python train.py --hidden_act="swiglu" --positions="rope" --qk_norm=false --attn_scale=0.125 --extras=["capped logits"] --init_std_down=0.00254 --init_out_by_depth=true --optimizer="muon_variant" --learning_rate=0.00709 --decay_fraction=0.877 --doc_mask=true --max_steps=6441
Each number is 500 + 40 x the weight over its row's rms, rounded and kept within 0 to 999. Layers, rows and columns count from 0. Numbers have three digits each. The size before them is the row's rms in percent of the matrix's.

# layer 3 MLP up, 896x224, rms 0.121, rows 124-132, columns 112-223
096:432554566576459516481431449574508506410485499448484502484514493542573463589517504489510465538481525458506516475442465531461486522501468488532525499440477493385451554438505431503484530533534558519490558501416491461471514522490522525502493554567507433406479500562525497536539487537500584478542522541537529513467468471488484475532466539501
103:487518473513500528529516474483465502556492474514524427569561587530459462520559443485471533541487519498525494563485500509511441530479515510456553506509464461430513475514510515516449494476475490471451478463476471464496558429515438520472488515470516548475509591444522482463493584547501539472521500504489555505453557499489529459488496503531
104:546509469436454479512543532539463502558435568464524493501442507437534523502522525453511459486473455467495440532504490509461506500446493570402501533503487603537494524465524496460474589466541481510503556512515514497507503492546514514458568463524462519520488436443542548569525582554490494478511461637526502489557444521544481493423475430575
085:508499497452514380477442496467513495510536549512553485457490539561491438511501476497519502478457546495452500494536451503493506514486567494511398481519557521451499511531515544515503540556469507510498453398492461446470467513607445456512496514480557503507484418500458457522512495465535477452516487506498480486448450541491475488500508496494
103:535536537536504494521441500491440528446513556553436523484498513483547465490582503538559424536514462531455574520498495487443490532456495508582529465527415528476434487512504475542498537489437499552468487444458530505552536499465479463509501477521484477406462535445505485505521483466441507493495476501553482473473494460449537500467492560444
099:508424442559532531469537487513446512521516506638468497522457537399473425461544489540443502512445500482508497466520509484513416526425497551443539480556496490449520533490479525498479541430488458455530509496521555497406507491507599457461532569469533536516493464454567456465562449476461521511509514468484444500560549541520497475522495487442
100:467427491461499593534525500489487532464533541470574502526567433552539429552588560487470520498491465501507516502465496519523510556498562482470489491508428531521438478469457500536472477514463487490528472500467502478488506490476466458508440495469506541520525490502493471445523455463528420484532497477446497451522558549519448487495490514551
094:524484532607471537561462517551468513498486454486487506458493544571504539468489517438496489463487519484430522514488446583541552454440497505539562535587496531468526459534468480475572479544475472512496528473522575500523485438527464548483488527477505510436507418444444524485492626468538531517534474457507574493524494481479543457480510493515
095:530520464523530483477557514471412470493479534446504554490498481466502536545481511543539493491573501534549475446491504555447495505502469509544512489505497491555471505553454538485497527509488439472563471475484391464493395493489497508511485483588492484384512492533630484433502434451510490477521520454562485498561540438541518442430616493525
# layer 3 MLP down (transposed), 896x224, rms 0.0585, rows 124-131, columns 112-223
093:525457489499470495494524424468488476518516492530504502476493527512404526492528460522577448491495500503454469460492531501506556517548482481539461487578452407513445528552496498498493443545516543437503507481561470457484503463469441535483515456507534521468534551533470428502539504469510498534531496534563541445550385480538528485455499482475
102:442469424451484455503511500442437531473498478467510492550474500472508489430523529494343566589517539495455553499484504518518501528431436504501529553583464438520585533503556510478494573526484545430528441516572465456508514436522514493542540562539441513502508511445510463474457495518549521532525520480549474482520463518517571529423506521509
103:531494512514432509513553517466428492464439498547499536576492597599450553545433463508465464406449468434519408523509456416547455439478509519467472498471467475534422570480529511498536545509502521500436488520466493488474497496498481508545469432504405528479467463498529530471558558452486503518574439479503532437553467508497481406492493507538
094:500474520484566571542531497491466486413510445584474522534496455458478568452474539540443465478515555423481486454509546484521526509520467498478583470547454544534516503480531495422514540403524491469446554582540538510541503455504493523490585492620404478504535566476537488534428506528458504553482497525540542531594494433520505506558515528466
106:527506514565457511461490491523499591511513460533505431472611522453483504500570563510548541553506468541557517533518499569558453541448569573490490520514490515490551492442435523485544420495497476514569517484453502510481518478488588462456493572586471470545522555460552479457535567422498469528530495585495559415555537487510450459555494454512
101:534461462457514562470454591447595467499478499430506429467503537472480485541504484463463511516502457475519553483545490529522497471432537477438413547489458465548463431486464545579492539472579521499500480480490548517486431525591487464524514445474450491460564484493440528393568490436567477450434436559539473489406513529482496485415523496557
100:442468548567437487494399477492471558535516474569507532514526467504494513501547517489475510433481477480497565507404516545515516500466499455514447514493465563521511549524487486527484463519526459488567444557462542548468445494524433489491545465563542442480463459531571549525552582541477499453477560507444529494450516537407523489517466553523
098:518502464491488535473545477525468455538522582507469524493473488509500508491447520445504477526523528466524515409494495536516450439456415454486456571488489508496532525508498522499475520470536528421496481582487531486450539553519506555448469497571472539530467545452506523524460457601494481499615448504496491443469475475502390550510496499538
# layer 3 MLP gate, 896x224, rms 0.116, rows 125-132, columns 112-223
093:401506513499560420449484546486501481490520475436472625439495442468455434441476497490462486476460485503488543456515452452454421492443519456473508527475523518537532532491534526482547552485569521448542425531562509502513493529497522455527520438476438502497500519518503517488527482461582477512430477526500489503530512421444534530468481460478
106:515561558446576533471427511546530487565468497490560455480460523529528515526535414514482495523445488496645519499524480564478487593517455507494477473493530515485617462554472545440509505465509573524493492517419468562493479520474555535505558511493467544457468520458549503516482512483451547472506511508462474551513466511523505521455543449567
098:527482482509553464490445448521517475477493523551493474528516570513524512463518558437571485453478487556588490523539444408510540515475518455452483515462475472494504468526490593543597533461566458491473505538500531534555483518474444531541521500431425455477480524504492435389514483523516438464463490560565464509527487438453473549501524504483
096:473491507487532475520480531510508476435445490519519432420470519546483652532573457514532521436486518506491492455494466493548489450523522461552470469540505439444487507472492513489523481504448476458461527540562457516461514528478572511498521441524552508551457496539538492463415485528476464491523445542530505438482516549517486526520502485512
101:528465474518525496440490463529558486538489494506499504562543496420519502497512497467475449546519491529533539498518460515491502476359523503507461497544497649488532438467546534506535500551528525448558477520437485511485482502480458513484470545428497491472552481559582540430519456570544549495481497557462509513535616469507473570558541402524
093:474537464465576527490528491489542589452509413404573495499483478546462484491520551478489515494514435454496541531464482507543519473474463486525527521430504545465509453524523539464448543530464468512517470499506553464550480516523501505439513458504460501520520468550453465491463426523459467541522538552491477449488461476487486443498498586479
093:459557536485456489480483519474515514496491456500517499570590473558495493505499518539535556491533419525541500496476504525534486521443552490512493525483543543422501464471500537493524538516484532560548486542512426573504512521539498498546477511581493522506387486558563512532585484444540522491477570474542514523463450473508517487549474551507
097:502483519459528495473510532559404529474496493481512492498514540444504513544500538556487514530501503544485491510493456542543503541529450559466539489545431552516563497541439531501537488498533456461537503447549453559495435477519523425518518549589565406526459524420488489480530507479495543527483527507510454491515540563434462541560468484486